From a checkpoint of a small transformer trained on Wikipedia.
Size: 9 layers, width 640, 10 heads of 64, MLP 3200 quick GELU, vocabulary 32768, 93.6M parameters.
Architecture: RMSNorm before each block, rotary positions.
Each number is 500 + 40 x the weight over its row's rms, rounded and kept within 0 to 999. Layers, rows and columns count from 0. Numbers have three digits each. The size before them is the row's rms in percent of the matrix's.

# v: layer 3 attention value, 640x640, rms 0.0195, rows 512-564, columns 0-127
# o: layer 3 attention output (transposed), 640x640, rms 0.0852, rows 512-563, columns 0-127
v512 092:527486510495537489496504528466541533460520525545471560510523482509549457449465505457423540574469564464480425434595444474608493482508511454498491501462484498482551502478527436527496526498549539529537486481508515578511511541495414551517567476512486489485473459558475548487605536398515559468406455493488485461493545473502473453530522526512559439486499467446418481518491502451523521487499
o512 092:587476480450515515569598449487395440510515541531456470493421484493464528550525497454542565389511499525406540466537569557493572479474558507498503529525441486495416472440487552498504464526462420475528514481509511442502510455444524493492503470465523525539535469460455548428384549499475511501514478478545449498528453509461491511482530546526465461534517526511479521565546439568553544454460
v513 103:496542485518468470552538413555438534538545457532551503472502519510534557492497469476473411520504508503534521502516500535513542477486512565481447534519460539540522490458487509526530567486527537503532499469533551485560507537479454463484553519468519511443437508562471470490508549473513619493582514543514561550447448427465535496518461471437479461492462478473487505497545513463522498470536
o513 101:496521546462587527493528527485529518474454471454529529471539471493505487520478400509563545555502531467484509493459437508546523500502513528517493505550534501518495526565477481469513455502480493506482591479449430499402477492420563495460503566512519509536513527492535459513473423556519496474478438481468517456483540501548553504491540490489534483435498514583519527461474487478473570494444
v514 097:492488415464552511508446499445459483450551431471438513497488490531452501509493525506484560502512498506494528412513509505455484463496462488518534538525571511509517561477477528515544496465464531473517448455463479510481498500518506497539437477508576517482528543506554510475504485556486384468570637569512610508456512547512494549533588515487464530536466487491515547432488540515388478538496
o514 091:490454495399499502435546442531437544527423567472481543432537538480530535539492473471564545530506543521510485437487524558533496548544488516489491436451426561502532509472524489486474452485511555547444474489483523487522472540489437459434518506474492506520422529492537462517538531422439585531431468436490463488502468502500513481416541441441529521502488489511393454548512533490510489417507
v515 094:484520546523501470490463407516497486449551470511554497506509508499518464441581509521534470524469428528527536513517469493538509462469494579533516515550478454469533526472504454485433503544498526472558404502472477411481573491488496432451570494445574503543544481593414536427463547500481568473577442507509529435530454484469502546531473400526424550491471471438529435496540429460563524468469
o515 092:575516539529567520554488501483452480525461470577529504491462457491528520534455485481566527474547477463491487443503510548540566543474544415494538498480440532519572441516457530505554515458535437506500459445474527539470463505490528535457510456471442515460477572425529521458479476514549477527468502460472505502560535472523471468450511566450514515499560488488500550524492462498547463511528
v516 093:478484458508457541517518502527427517534529556505524499473463549502442526433507485472433462451468547476557451532590487532475501487528516491556531514532503516520572510475514483503511530486489445570487482490466489446491480504426467426470459489529598550556530553456511593506479409508484532551488419506419491495520564509496508482580556527493541487545455546446470472462458500452482501466525
o516 090:457459547468509523461495524503537532398498521524427533453553514462500487467495483546518540540480470477416489453488535506535515490504472528515528504477527500568553469480461573492467494471474511489415504469442468425479431491398482549549473509482535515500464489471525491560450533471545426502494503461547447444534531508540523508498439455505412540534551522564445512478517514522521485504469
v517 094:514526412465518532496470469545570503545526491484420469446495531502587570481500483526524439435457492493477426485492565433486521494521493568513539435542505524568471527427497465506390485479513548475513491547481529515501498495503433440518511519420559495531407521460451538465509390601525514445418468518523412497358477522514497494532488525572447485524460507460483477467484455487554482516487
o517 089:517461541475492561516514472429448442570499479460503508565505438498484510507530519512566514465496567502536509513463509542487473523523528520489521484482461470469489497522467491510528575504564502481541463502535480460502440509482519518505519477424434559464551481414480524555537581410464461564544540470448534496490555492389458503381548529473531485455473511490467568540541568516497500542498
v518 099:486558446516548473517497458505489556537504467501524510488543505524529528430517578584486493535592549522523536499517516481446543491577508468464524531483611556519468530449480548533487539481466525483565555554515471536484588554478514543521526522484501486557490467606477540483486538506506512459541586517523510514463506583434451553509474554551501504532552510542453521517468491547493498450481
o518 094:499536495391510524501553458572491468501511499451439475494481489457514513510482489559519486485460496543492598452466440537531475470475508421473509528471488463495526430511521457534509557462516472499490407436511494527550487490535514508459522502524495508491545548371539490467450508465507465539477507465491500501552507470540510426519560507481549463475463449451514470562485506512570559518488
v519 096:457508538497431550556497523539453454521500501397526500509468569592459422496540467512522512601447406530486475514479530471577410486504450524518498484528579420493529486537534552475508454459499488543467528492475482497520516568565511433489463532558558565556554537492474384459476464463505413465500478545523527518569581515429465456465481518523494410508467519539518527504434443496490487519478
o519 092:514548485543470487469463494528568504488465481493531489478596502445492607551496545509466494460484527543536491472410539519447523525502593518531497519530553545488553512453464485543503528494563456494498437460497552506485531490457381521505541488440488469537496462521497571595571582556457564541484555470482454426433507486564594497545503515456489578489550512436497462522517515503566492490452
v520 093:543582463517448464513400468495507563556509498552495474506491497446510469581462547472499530475454523410591498497518581445533519555544586531497497453540464513489524537486474496538509524489483485540485491447574580440562514477556552445499463502428508497523525503570485466505536524478513503519522516566518450499561519478477519539460480479509521447435511486521473417465472447503551510517546
o520 086:501495500596493484487536514503517420506461487561526462485573484505505451555548511519538492458497538507492446481471498546524551485477510510525530503470545489444502515562545467522463439437453506395536485509493521571535517498528493509484482524555457500490531463489515393533525502472463530488490490562447478510481453512479553537520568488577516583543467513480492577494501540507443477501505
v521 092:428461493499502462469500499483425408459455549525490499480556510571548521475488489466538450470527514469472548449469518455505524507418516517497450480535497469478456532513503489539525554490499483489512445412535477518476517498517603493452509512536472599463532516432521553447552433524464535518474499479469508523485534528521477504516453465489450496519487479582451463468536453520467471568447
o521 087:548534503554553487531540557455551547490577481444527523553482544480521501466475535504461520545541521495504444565554512453464515465599472541494538555471458573478484535542456477533489468545541504509466577540479526505490522520494408495481513489485579530443510467580495543493573581559449473559472549521545498484445537516511501473520530543615505583510478441523472497468548496482499534535450
v522 095:415430517466528522565482564515510522484461483546467514530513554581538493507479474467450488523461480470430504412522468467522551485528493461460533520579506481522465513440499536440542455469527531537477478560511546441487568452488490486434490463520466518456505472481548499535519522475462505505489475463503487535521475515587441517482512438500473476419446534499530487460530477521568454515464
o522 089:554480496530492454517508488475496466518558470502558496507436489532505485490453516500501507467407498518541446457461544502440490562533454519502513449536468510484543489511491509488464504553511541517505495417508451479536495505547498504549508516534498480535458475581529493455522488517450454473455553483513472495491539415451491496506498536510528478510538437527419571480501492529488535506497
v523 093:562479484439499489571481508498477455552511503452419484528537493470531511488576411404403550467493492480498451562553496492413511523556525379486541529555471517522552507582445508405470524473549505536434490508531492517608517485506493463514475579464486491630488526523516411499455475489459428467508596494530436547439508519487521523520485453546491548470499534515432536520467544491550505517480
o523 088:494513525520555515370493490519503440517511484540545544506504528509474472514488581526569521536498453513483544550482500460580524528509529490431543538479521536516513447489505452538499415466468440485531394461540503482463482536478452507530508458512520513467438473479537501592481491472572523437557493534522507492593527493578540489449515490411467466533529511528520422494496498538404481490490
v524 092:487478526526516502475519557480399495524489552457477585604519489513522450534543533536514537484496526507507495507522548497474513513441450492518493446447448492474525515526428501494515503555500526478495514503498463560511501555538425526518462491509459507492516506471493543531497516501465506549537415521530513459490504524471460581460531558544482511475529455548569466487505570400480438428491
o524 083:522489539451493535530480490524447496413481454561436525448388557531480524478453484556511469550462488455529524472508573546478492482436521418548522518468499476535503520492555485448482537423519491512496478512484514410461514451537536497522518527496551487471477520500478493487549462464513495454470510491478524574566461482505562519514499477497483516476543492513491458551488464526535499552557
v525 095:557533533502499477436494467490484510498425561444489410508578448537513472549526458547548442555530488512543570436414522427422431502449527558517476545524535515536553555483517563481507488483472475476542518515492518483466473538489535505531572493488507509425479464489477508482426530536478499492533513563465489507445487529525511447513562491515530506435452479489456524492499512554492557479523
o525 087:533588559467515513548466597449518496434527470489548471522483492442496518493482433463429536524474469493460470622474509538565561446496482507531538440482514469560476463485490482539482552495576479572468495514464462438500502530472491527458452472539463523607511546547548537489551505467459503494380404438555500459538429492474536571533516475489501456522489500559468480454532505500437431507475
v526 095:487446511455481553558549445516504478476526462510512515494428468542514478506491471474488470497472499468519473472516483482561489513605548427421495495450469443541524502485480445488519492472539523496412535521510497504513466565503465477523489465491627552514538518488463457430473469558497540461502469445527478466486544436581564505465463477526539553518534530430522457538568482460532483512434
o526 092:502586512528589466439434468521502459536514530506541499501524492451505572527527559573453471474565511510503505460540460393497451550500498521550492462569572546529479472578497498588527538475481484506502568496446493485547486470539516516481520508494524473472432510555500560520518570427558469535543506528422493558510490410468517453516525445512462537489479477533542548564497437572394574504517
v527 095:445500474507538494541508454496505408487593483453526451506506487507529457517560475467499551499436493507480454489458535532602404521482566502528564483505521489492449504498503534490480517550492494512494559516574486450455520514483521453542511535490520460493484539473458495550520504562611560497463467512529490420496536526525531441497475558493523391511456463526519515579541580547431538566531
o527 095:512464520543524480476527520535481536527462476501443528479510466505618508545514501544470475428518494504450445508401420488461588492541497538507489552471520538474501491448531508585516530492536472452579529494450543536588481508455433496503522486527530433491518481441530495426464504418367433510529516518443471573480464514478442494551543494468466551520458519530520494457508468403534521493533
v528 096:497503482580399548461483510505427542514513475463490512457440498506530511490456504501465515440468530502543446459480484472466477484471567562506465437541527491437484459485489458502528491523521551411592516507505543445505521479489572644508439496466520578419514455541560493454485525537490516534521510459500551523574544524447513494488546535527454469556468462480498468511520534487534487503554
o528 092:505513508476542508480523506493559509509424566540506461590527519511499476543527496511483526504526523520473501571481499501542530521507537421510453512523446476553511489479451521545454529451475498493488550485493385521498447449500475408520558538476480484580498506503508511551523445437579457415552392551536493493481455539456480504551495512506512474496538554490502474483447509516459456516483
v529 094:546460441433492518486494473539538448516471488475450457544486461512488585494446394482543503479489468595461502485462569467462436501543506534457506510507550526503505490534461554510521578514543492526515415543455573490579542490431473482527442457531520430505485526558532532452478487528515512501443503481533459477481431508550594525483515530542550467458543452496487495481529540473531485471546
o529 087:471491529516510459471502535533431499472486570475558496491513497562374473489525603473423431530493513421501466556561512404540509488463495512539482511502480522419500432521501458464502463560434496506477535487506491475538459470478449487463470513417505491492551524519490542556516519477489556476495609491456489535488515508458464484407490495467470486500526511516518459475580557554441440502529
v530 100:488499572488523432479434515476524499516505549480489506516539480507470498467552546541544514548443440504465527518469416472398463553534527526561522529457466491560476572446462572564522500503418439502417540454491484508521557468448436530526503501592461517581541485464426510458433447576478495532527445504482496483432491485509523475484539519506556578516509513502496542455512512486499497429496
o530 095:462515422443439535544518438441426511411528515459542507460474479515501465534522506498479500469537497503611523494536559506480528613505504481529519498512527497431510469534482432518406484462531567606554454520530463489473468494501513510500497531479515532448474557455498497481490589452496495506569520437495453496577555491521441485463452480518490468556531499451471494517503491424506467488541
v531 095:435622440548532482523462504448556511534520465512470488534534495480561543417480515528454510564501522467487527511489488477501455508475532491438542510498520511512491506500506611517450594509527537469497477469510505519466478489502467529554497393540516523499431519574431525549512466487553537495550496479410442583489510456457509487462474489477501499471445580516503509591531456462496473492465
o531 094:440430506441490546459536475511495507452529530472517533481467480540409464594508543547479579497510552564464528522534507518488503572529472483517528526522505548492514448522440534395571473486501513487552498516419419482485411495483522451479514563449497499510550534425538504468513499530465418532464477428547495494516468533514545495479485567530481460484559513479468484439510475401486520537541
v532 094:584518515511490426529488475447463437508472472479521501529467511550465509506475451506475533487509492514492519493517519473488552550487475509530535490508546514484495574491496490518453570457498566507550546546519438515591548427584436553493549472441487447521573556522501543475497541453439469466517514446479532515576523542554394514504512483490502483543457608487495556471509589503448529509396
o532 094:401455388501461468525524477468444517507490475494555561472461509450511420536498466473605400522504473485492477551486479446479520536503445507455438545498527552453475464572508509448529508496495472493434411505464554464587476512469538480502560588511518538504477548459459501544428464495550527468440449509511531495479441489492542546544570519483521518464506457464526526486442550537493535522512
v533 091:545433459518531488497532527461484569500485518610484528489423495527515499503503514501541492494496501525497513550424583526506534502512492479442610454487581475493462536520426492465530542521470455455508594520522585496472519496470550470531473566529548453495476537528531535520497561519495429509497492464479521570469454508475586451519514505593504460495463481453521535581505480557469523513580
o533 088:487493532573485578499502476477537508535491460479461514514478522518494482525368569494445527541551503500454469531519399476464488526458534478535550544477396498512474439514490502540504495443531527443569450502534499477490480519510400401470570507479496521561456479475537511506523475467528499496495481564578426504473489514505482477524508496474551463523508570497474452578477455500552508462554
v534 098:496490520498542482560485528481478491523497497497452495466571432496518469511502499469436488494477538511547466450520523465540541503473522532537472561506488436451456510525539522493525520530464468472438484487507561492436529507384551467468447483513454509471481493457526540487484534500512505489465559513511458433495529474612556518494466504472483447521489469503494520514531472496535480529455
o534 093:542441473474563496509575484482488457481452540481513446489442523596466498509454488503517502490454501467549405529513554434496359550489501489485572532529503488531548534525500478468498508540521513557523535487488403531536501460629483586498526478516544486501471514564514535507558480444465479562507507498477527502481473522492460485467444440510430545524498527484494482516450470468477506514466
v535 097:437538509497498478490485464458504535582530443424493463510520532417525465515445507479547474482538541474619503557574416523453529457444413509598573515508513545533491452519478460510507519434593425475522531506584445514438484449502488491460554502532504555516551571493524504505470544540585464506466511479514493489439583452536558508508529544498457527538477547480546527512495501463531528524498
o535 094:576446569515495473504540467567559489495523523513478515440506475519516517469479492500485549518533453468414540532521529472527489566584523438453502572514477519478547529477460575458497461452444541567510448527460555420523452574502457540478418520534558465526454470548475472582491467435536504560491456483493600527528425493444500479526507385470527458496453528493465551458508516538533409500428
v536 096:536535503548501562488534473516511575508530541486573468563465492427424455476540507457512533544592480438571553483451421524453419436564503477550515516485495560423482463507467392460554452438529484560486540534498464440473516521582447533518568439488476475442503469527457486492547552454514497440463515493490493537527560494490571527478514548455461475521486455448535505517502464456443500552502
o536 094:490495454367494475502456525510570438437521588515454549486543516492487535540494473565520497552526476480527432521611516537569522575519562505514512475520436491560510460486518486577498544597515552531505523509477547575455506523462547410460464536551485540524452478455450478529501464460478540512533529434562495538574494490585574490466471394414528513535500549542473499526469516489533409590502
v537 092:523455478498551462532512558443457458517391504486514573433518486470515577444448526478478511495518451505507525511550604553540503538491532468548484425423523409458483494512468480499623551497474537450437467507476514501515578516480495521529529464507450518537502500522536471464496503476527542525512509461471523427549516435498478490474447463478557495467556491555433429510509514570552434438477
o537 088:470536522445490471490442512499585581520516440549546517538441456489435500621524487473538506476478529487496530491485490470471492480466453476455516458538522553578514564479506562522535471501498485550526540445555456468533516485512514493513506500446494537499508560468492499437501564558484447475437461533476498550477485508472549473572487522515531495527467482522456479569453462506497515522490
v538 094:575498477541524361415500552555547520487495524508542518493487489495411596447521553439460458523506407557455498501499513489471468538546491494538498441524554478500532590551475520526500443519484511419426435487453514515491556514542444538523459450519513461491576506470520493466437511546531447475497504488494541556451472464439593518453518605489505499586461534523492444538540549508493534402541
o538 089:448471547486514596555412521470502509523479492467544542479467538516484457535490479537519467496471568456476502543475554503441549418406578504499467537517445464503527441496539466467514565572510483517513524487457503514538477441526521488525571523461503530520461494519505520488484461449472516509454591493497488457495573472528394529500493417482474482469508507526466513521532462504555434527529
v539 099:442441507518492485526499543426492523571523484466469576577463484508537514454477561514460482462411512512494506486502501494477497584476500473459515529440460458417421549496530564458515469476530474531487528510517600561535513541445444616479452508501494527512491512479538531491530465564450460520467503519526518507510475515546542442555460504480438463461532519492497526491515490566449456469471
o539 100:501557518481366453474516521508529540449535536534541440444561505545487498447496477561518420554564502493487479539511549488470427481540494529516505497389490444552485542532541472582475501533546495499522518543467446437420468489593507397464526561487587498463549474467493486515458510449564558520561501504511516513451480475489493508443541444568460509563567446527515444530414511512494524524479
v540 097:489556432420499513446486567490487520534507495474502504466529534442546459423475584447565491435500496512433454472572523521539470509444512482473494515496473466461428524472559435483497541494558539452489535458492490438495568484522504535440478454467447434531523495417485456532481474459482557476412517535529519437504494461536474556490509476543474479537491456489440581565525491497481493492559
o540 094:415459542513580519607505499516448504508484533510477527527527479548557502486524486496450485508549502474499530513435489498525565403586389483496546407467529505496513463542527587508494474566468460533609564496499558462439460491494490454556522481539434557427489550578520484453471489489543490522542554471474567493472478537476517430499511567483486583476487471506523427486519455517471522499488
v541 097:475561473539466474487507498486480433491478492512451484418490472429467564541533452520526454514467531532463524553502497449452480490567452488501445556529543512538505534541501522454559499581513535470536498426567504514419495510555561517472484494435409470494518524577552491527497461447556528494472499492562569583453489479528465410444473481475539545517582478479473467493507524538493479422490
o541 094:461455429455511461540489491510429537513564550508494524516443520490527492429498513517487542554494498498518506539557551489462466449435583536536524408525485502428459493452461511480527463495526472512418473431506497606521479533448460514469487503551486528476495508474515498470533509498442461488512489558474530481464519555397483544566557535482508488458446447518429521541527534457498483499528
v542 094:467523507463530533508527466492539470504602489475537509514482515482514550471557447498472428457555465528547487464555592552480532523495524513422452424575503462551504487530563470529539551541481501502476445514504519525494445469495554504485526518441563522452553474561492465478533528581518540481515523528561517509501557525456432520445478543497456536473496482542523486485492456496500487585487
o542 089:555527558518518516458474564522437464456563478511487562452530543511537526494516504511444525514440484530430500501472448508510561549583533535496561491510532555484505528448455500571524510456496533471512529450541407492486515591469492535420510465524547476498551527460578551517502449443488488519516509448418487480479435493466504380558482467508530464487490434462537494455529463468477506483470
v543 095:502492512567498517464486501501477447566425488552552486519585533443573535471543525489505467421498519509523547427547491542455499484486439495528439492468422478443451559585504505541539460505547521568459528553549558439462506541560516445471523497515470504618417519490465455568516418599500455532492562536482455527556497516516477455553505525570512546507519514428470533445519458450486458434484
o543 090:559457539460512502494497618545445457474549531466467532492421508530483595499464480554501529511501505490467497551443506480517582521477464510480513431465505524517486472446480449462478504462574451470502545551534493464502487572456514475484430537473496543492475463526464521514577474500520518516540531492459438377482578542456473510443479474467485509516430505513546468545535504521445458534478
v544 094:622494458519510504497503448475555529496551523523450529466501450519507413458443485545571480532512369477477499545489510478544496482455494502496485603540512555458373527570544541496544557565532484549527476510487423530429424536504519450582500464478508564523491442480502544449508520535478518565532504492444441489498444458444573520434473546455531454579548491523548499543514466464470501415483
o544 088:435454535492538473522529565508444353516552520510468537551415522480499512548478526515464491398443548498481463537505522512519518524535511495453550487506500480505536434536588467521473517546506535505427556541519509523515541443465509531493439567476404508388489490525444562506459508501436508449520532508529511519481459552565495500519498537498488504523478507541488473485546473536469517498568
v545 097:398524569548502473527458505538518554532485463490571536510499525445538543528578583476529491530499480465500545533411479504505508477522556524511442466524499553566536528525519531516459481475489556558530471528515478517506454420541484482472528487535411488405542442449535529521551454516476554537553529549498443505511522506463556461508511537534503548540550429506459579543470383481473598507534
o545 096:557548447488421478502427499468527457487532434554452486467479514518517551562518562486496456499496518524440580489515499491490509500444557485486492490531498511485420433469449525510442502513552419441554427473453545509454547555472504519455479448519451519494427475479509570523458550498521454505478491482517530496460460556556516513460516486430519468472502506560534449470502542473559440423601
v546 093:478556438446473518510485556424506493518521494503489559520523499604459488528554504522523544404495535461463528478444480553470505489461433507532514392517541556519473548488461560501479480599459530407472508540458487473503514557476424502469534530484423505548523509448472433502467489501493532502472532461531517557555433461474499438535487472509499521507439479514527571543511489543423482569522
o546 087:462476477441517502521458478508513495445530536424521528492448487472520552387526452493508555478488565583508509522423507553495582543529485490530519482443524548530509468444501505457496468480476481544542516548435516484460460466508531438458409536522587464493469568540540499492543534500481432487483527519473486452497505531498567541548483547465505513478512578511482488533504449490551566528473
v547 094:497493490458480484447598461530510499442497462471515516484448499564542491551573500524453479423486532561512508521495476558480458466405520495550493491490500472599523446503539472487558471530526518455555499463477505552474502498559486453499475527485474426418499439554446400507459410502430459575426587482524457536532541547505478477493507518510510518470532458492477528458445527562462517439500
o547 097:449567475476499480499415573540462495568517433436486434512486491462428492520488565422504532456526455458467496510446489475546500495574450531515568518473490510446494538500448582528472476473558445482509553552532410445512553618459426508455499487520476505450528480458525502533513506472576516508517518464469488522500460505511504423483504439485459473489449516482502475537500493526484558580481
v548 097:491536531485504487555504577554586502538484549510465493530482485465513531543548586473453507501484468496455472538493449481515481489570449529450508565479464489487492505534537488582452475469459544560487488467513520524493492456436552524524548539566434488492415568516498544517496460530530493514374525480509530480478457480492469427476510506536513452539460527501532498457464533480473486494460
o548 093:459461386519411435472440463449440449502536501505496551484501470482488532488528417486537506556466550519482454500525493501425517490461481490457474489467553502551531484501472507431582527510481465425423546516469518478498578448534466453586543472471556521470505407511527505489477540510522523487490486511435500487505559518482509522475487485420504543513499439513565554514480509469505508468521
v549 094:493463520500506479516481527564529547439464535483559451547540566486443495521538428498498524523531524591556534490523422513447450483457474513486559599506487536541549468448507525475525551560584465436497496477534482488509515460467519456541457555516513475446523521555468436505521437465559557522510467521525550490545512461468510508513477518546498524503510501485452460488466582468462430481430
o549 091:458511483531483516510486475435487502464514489503476497415469470557481490519462498536504480461470507445511483499512520430577544472485565445547433476515548492459480507447432467533495512516505500518496475540530502490425493531488523545453510528524460575541516508437593474484532518545464497491488528468475537427424499550464509461407506537483445466474535548508505507465449497503501498471488
v550 093:502456520545500567435493513485405531465454499554441433565487548487561493494481544483525538460501491501525527572495515503516524473421440532486490441556472475481502518415531534498457521522462440464519522490542527522525509482525539566583431564520431533468512432514408448529542428403475531553549548526579465525506519546476518468467576557605563481464461617557509491472485572518525448473522
o550 092:397524497511490512536508525419514492561544489463550504520464457548564428475498527548405473472448635490491472507467515473504479525493486499529534533456445518466481541524501507432510557484600518426544462466448480484508506499557380493493536516511569524575518554446597573496558480553460461508431521450461578524433481537510536507443476534439509474559508516512546511531532457466560517499501
v551 098:413463521460459448547459526444411502442445388481489490497534498491472491525510490459501552508539530501499576462500437517498473455542513490494489461527514499468501497497606519500444505484545458511478568535531526480519504525519500471477507413442428521490496501459493457517565425416513440444530464465598464463433469513476478519514447509479455518522458485483444483484558533523490566520470
o551 092:497472492499555529486565440511506508529549508499539584466479539454511488578496494561562487472557502495555459510527553533466500467504538575554537474504462452490506484411506460478473525493485518511554474430519498514473422472496562537536541521475542477520516477564533498509552534589563563470488486540503595600500492485504492541469481475494488504469527446455496529507473431480542530429483
v552 099:492609514508505540563525475468535516521504468458488511493524471454517516473566446467516549498517491508519551494529466455462489476444558521491444458506501521466436470560461518499450543480594426477469484467536562551495532522508528546537538545530515540519534530543538529524468471488556516460398523521437499555508586488505445438563559514499499525540518536403544500480505494512475519519586
o552 101:591471588517528521453520541517480446525483526472513423466551497537577471492521502434516473503523494502470525563494467491510493540521507488457512534470553476535578393491538473506528562446452573477467482555492467470538458499425473517486509435510545459488534476443553440477515510495563516510547448437539555498540550480462500521491507470483498500539532538573526509473571479498499444498455
v553 095:530505485461485562497461497564495480499518443558532540461506485531446543482516523565519464451495505505505502493460464543569487466418469566425486526435512467473501501561533500517462551493489530525434470432438498492396411428547500569417525517541490492498485477519484531515456450517459469559530528509453521511488552501500467535529556485499452506502498548563525507474489479500497489449455
o553 092:461469461553523483476498561448421484512548508463469522511457598507444546497464439439504514545431514527469482503453493524541469506453470486562530490555420462425507466492471536513502403549498541572575439536512489466501509545461485468520522493488510498476470478487455506490424452414503500491501454513491457466444492521499526456491436519485492472474449487418455450532458488513539497586505
v554 091:532463495484538533542545536536506542512519464486508540548483489469482499425428511453444435477536502484565489518499471557449507512510480510478430500589478480517507520486598534505503483572547534502427520582585490536530567510495481532423504489491494475441413437500546500567520478443490526559484502461457573502489498470499626511510553526454532474415531533596517510498526500511525580530502
o554 090:467456521526514500541500489484519440490471526498523485510510520503503498575513487536443542502525511464488488510473546528502505491487481502489486470409557524528461539541485484471503455577472518488565526457434505479375443473521459516519594536507500617455497519481519542486431504540582521447458485478521464499454494501479483499508491505574399500465555467457435476543448448586473516509467
v555 096:461490442444495420561506507486489606541469564465453574529521442429455562490482502393480523500470511526574505483555457468459442408507511486509439584502492530510522471434528523530578502458559471547535499557582478461576489523443492505538547459388455446506521459519472506536441486516452519486530575472449450493481474520632478488541502431506539450508548465482528509524514497467494462521533
o555 095:476509540386532528493579478539541433539542500525465420428503550537498472468452487492623486527521472456397521446436489510506557510465495526472502516486462498502523602512504521446422514518429505533505538484479481477518532523470491505440482539522486495509508514535488453495500497441534530486434555463533485540544548512449403507433505483486480559469485530629489455387483475510507518448504
v556 094:521496520543525544469488538460497532448480537500486467462433475415584514591528491483449434488482500501483503467483518477494509559483517501543427502407525471479567522504569573497448509487458570523483502423549563543445516532562535545527561473534444473546462569457540497501513515463469453481452529473425491535466433526481508542546367462518495381402514516481497458558431526453554513516521
o556 089:498544528487481433492511544537500454538484428564445546499541515497405552422514474461526519525463521473465477511551536521457504474492531527451459530569456501537472475548464506407510517490507517484442537524538436507483560477444508465467434520509521473472491488474493474503515510520519579534497473493571487506488516513470531520499528472464547564537472555571557526468525528538458462391487
v557 094:561507510500473493577558434472517532588453539437511484532561527442491559439560600544566570541507490535489520489512526447516439511558461448500481442516512486514510524449468470535482597496470480522536470564505457513491529484489479566510515511409470519491508538463552498448491507525459529473496533462513519480547483528503470539483440507480551481472506548504525527427505481536421530580513
o557 093:445483461460541514495457487517419571474502438532449586581503434511541484519514548546521501497505523546453501503501528498505521436503528555489593565475545435378567448584505450494578515455489493516514404402477573539467435564450566472455457482541502494552447489518471467538467482506494476478464424450510581565463467496465478551559514432461458498534462495488491423568495602502534562476466
v558 097:535580459467471524508463493547479529473393594471468549500498472506519519494504476470504466519443513565546471553463547487505445493517541498529465517551522475529578518492577497542514504488601453542531517523487525461514493461585501465588470503519479535436482531451502465511490572487457531472544462460449456494487452509585519473413496499410458471573516532508511534465508469495498498563486
o558 096:453506487479574556467569510495511494487537504521444533517453589545432492505414449575549489540488426521428471490486494539557551491486485491504542539501448497482524550503485469499455514491477505532502498487520476525491499547503530492481478502493495518545514525537471500461455409511490461424496493489518549499522487485448500465509455487549435526517490489495472517509496557492450506507505
v559 100:535500478474492473487490507545546505449531542472495469551527472548450513530541592478511570548509497555532432520480554524528528540531549473488463536472520541503540422505486412440507515457481551547500462428463511547501461528458627507465417449504496515564495572504556515471546445522472556447560505556494535543564541550542498534565538468595567541467496485447544459458514561530530487524442
o559 093:524500438471595494535507514550493456537537446504521511430519517420535483496490486516432477477450427440520506460597511496500517497482434485517510508584452390514441528504591532564456537467495491508444599492474426429525566497559409488460554525470515517514499436540512490520488522538462518573494475542513448457434434543482465461449464501431452475529509489541514540561458453451479541489468
v560 095:606536466583533500502515516496545506537517536457453544485523494460484471455430450442536556529562447507523535553482438587472445587465470412493428527417494553552578529557504499482538529505502533507483499487573507541536435493501520520492531546448491462538552511471468465452568501493499555446493515510474500432479503482512514425485464560445515523526456462489506458504441483552504496545420
o560 088:435471561488431476489533496523498492461489501471484553519502449490540487544507520514508530450527459524439502541560516436482505484517500470532521533528473466483443486443490495455485534535524540436529457459449522506481534497495484485555532482514522553514474470515469501497483499513478441472518467434533447552548518497478481508464486500453482488493524557481524435513553460406538534453573
v561 098:478437514489549465461496533503490555487510580447566460481459429461567452463497479534480473527517513466528509437473508442475427493479478474506521473466547497451515444506476501485424512472459563532471504503518395474423457572458494441527500490533523514555511451510563510498496550609441548408536458594564509440544533510473462516419545464523429501555455577525535518553485514519489507508485
o561 097:502552499507498573490496438515505463479562549494376520536533529481499536526490543533532481456411446475546473476511576566465473457493495547518510571475517470539551528422518452475507548498517520489538421486494565465510515449492536514559467532453503482468433524461408524534553520454531474540450511463479523536423457537533469514495390542472495489466535468498560458468502512510496521471479
v562 097:501542537497487505540496553459528525502492486429555453523575541454574569524481433456498519450452505523514548523459526512504557510478515552507491555512471453456441469348480492534469538495492502455482438395449431527549545433496556487468510502548491490553572479506547473518486474511478483497528530496539572470411462520525502418534527538526490539571504545562513511580463487533447562452498
o562 093:466526468545462504485583466489487556488505524487438567538495532526472493515583586420441498504553570483480463508467453514524524501457466422501441543501521504563523523456422568469521521503509541476517400496549543458482513515566525530473509557462546480532496483518525579527545440513592566458547483466493456482505584519531462542486470415489486430415447492478506444462515466477483550472528
v563 087:512482408535539534572536508520541457554528488453476533584547531555400484476470526583468526574478439528492546478548544474529467483513547531455512500567463460488496449478484512487497583494528513499505474504450469555507509488509490537527517526488440467567476539481490520563514534492495489622408491421489566529432533501476545492531499509432453429445477477492521502442540575538424497509506
o563 087:425470471482448501359521435443547539449491530591486553448513472564532499502447446562481534483532466495493467511494502476538464550515469557569515543472540488431501500540481404421520441606433526478511536534525476458516452492441501456457547505507491511536487471444493488473485524505526524364512484545549451501521529424431489519449526504515517507553472482485451439503462500436451532488509
v564 096:521496502466534487475460554471475493446559535474499514474519445485575427527463527502471519547478518421503501530427486508501533539429471522572536501412558469539510513525509588502456474457456598484472528530465486533502530476519476465538460453469470519462549534519536490490518522451480484493438437461518473487489488532497497496475464479528448486576403522479490499574463457479532463528466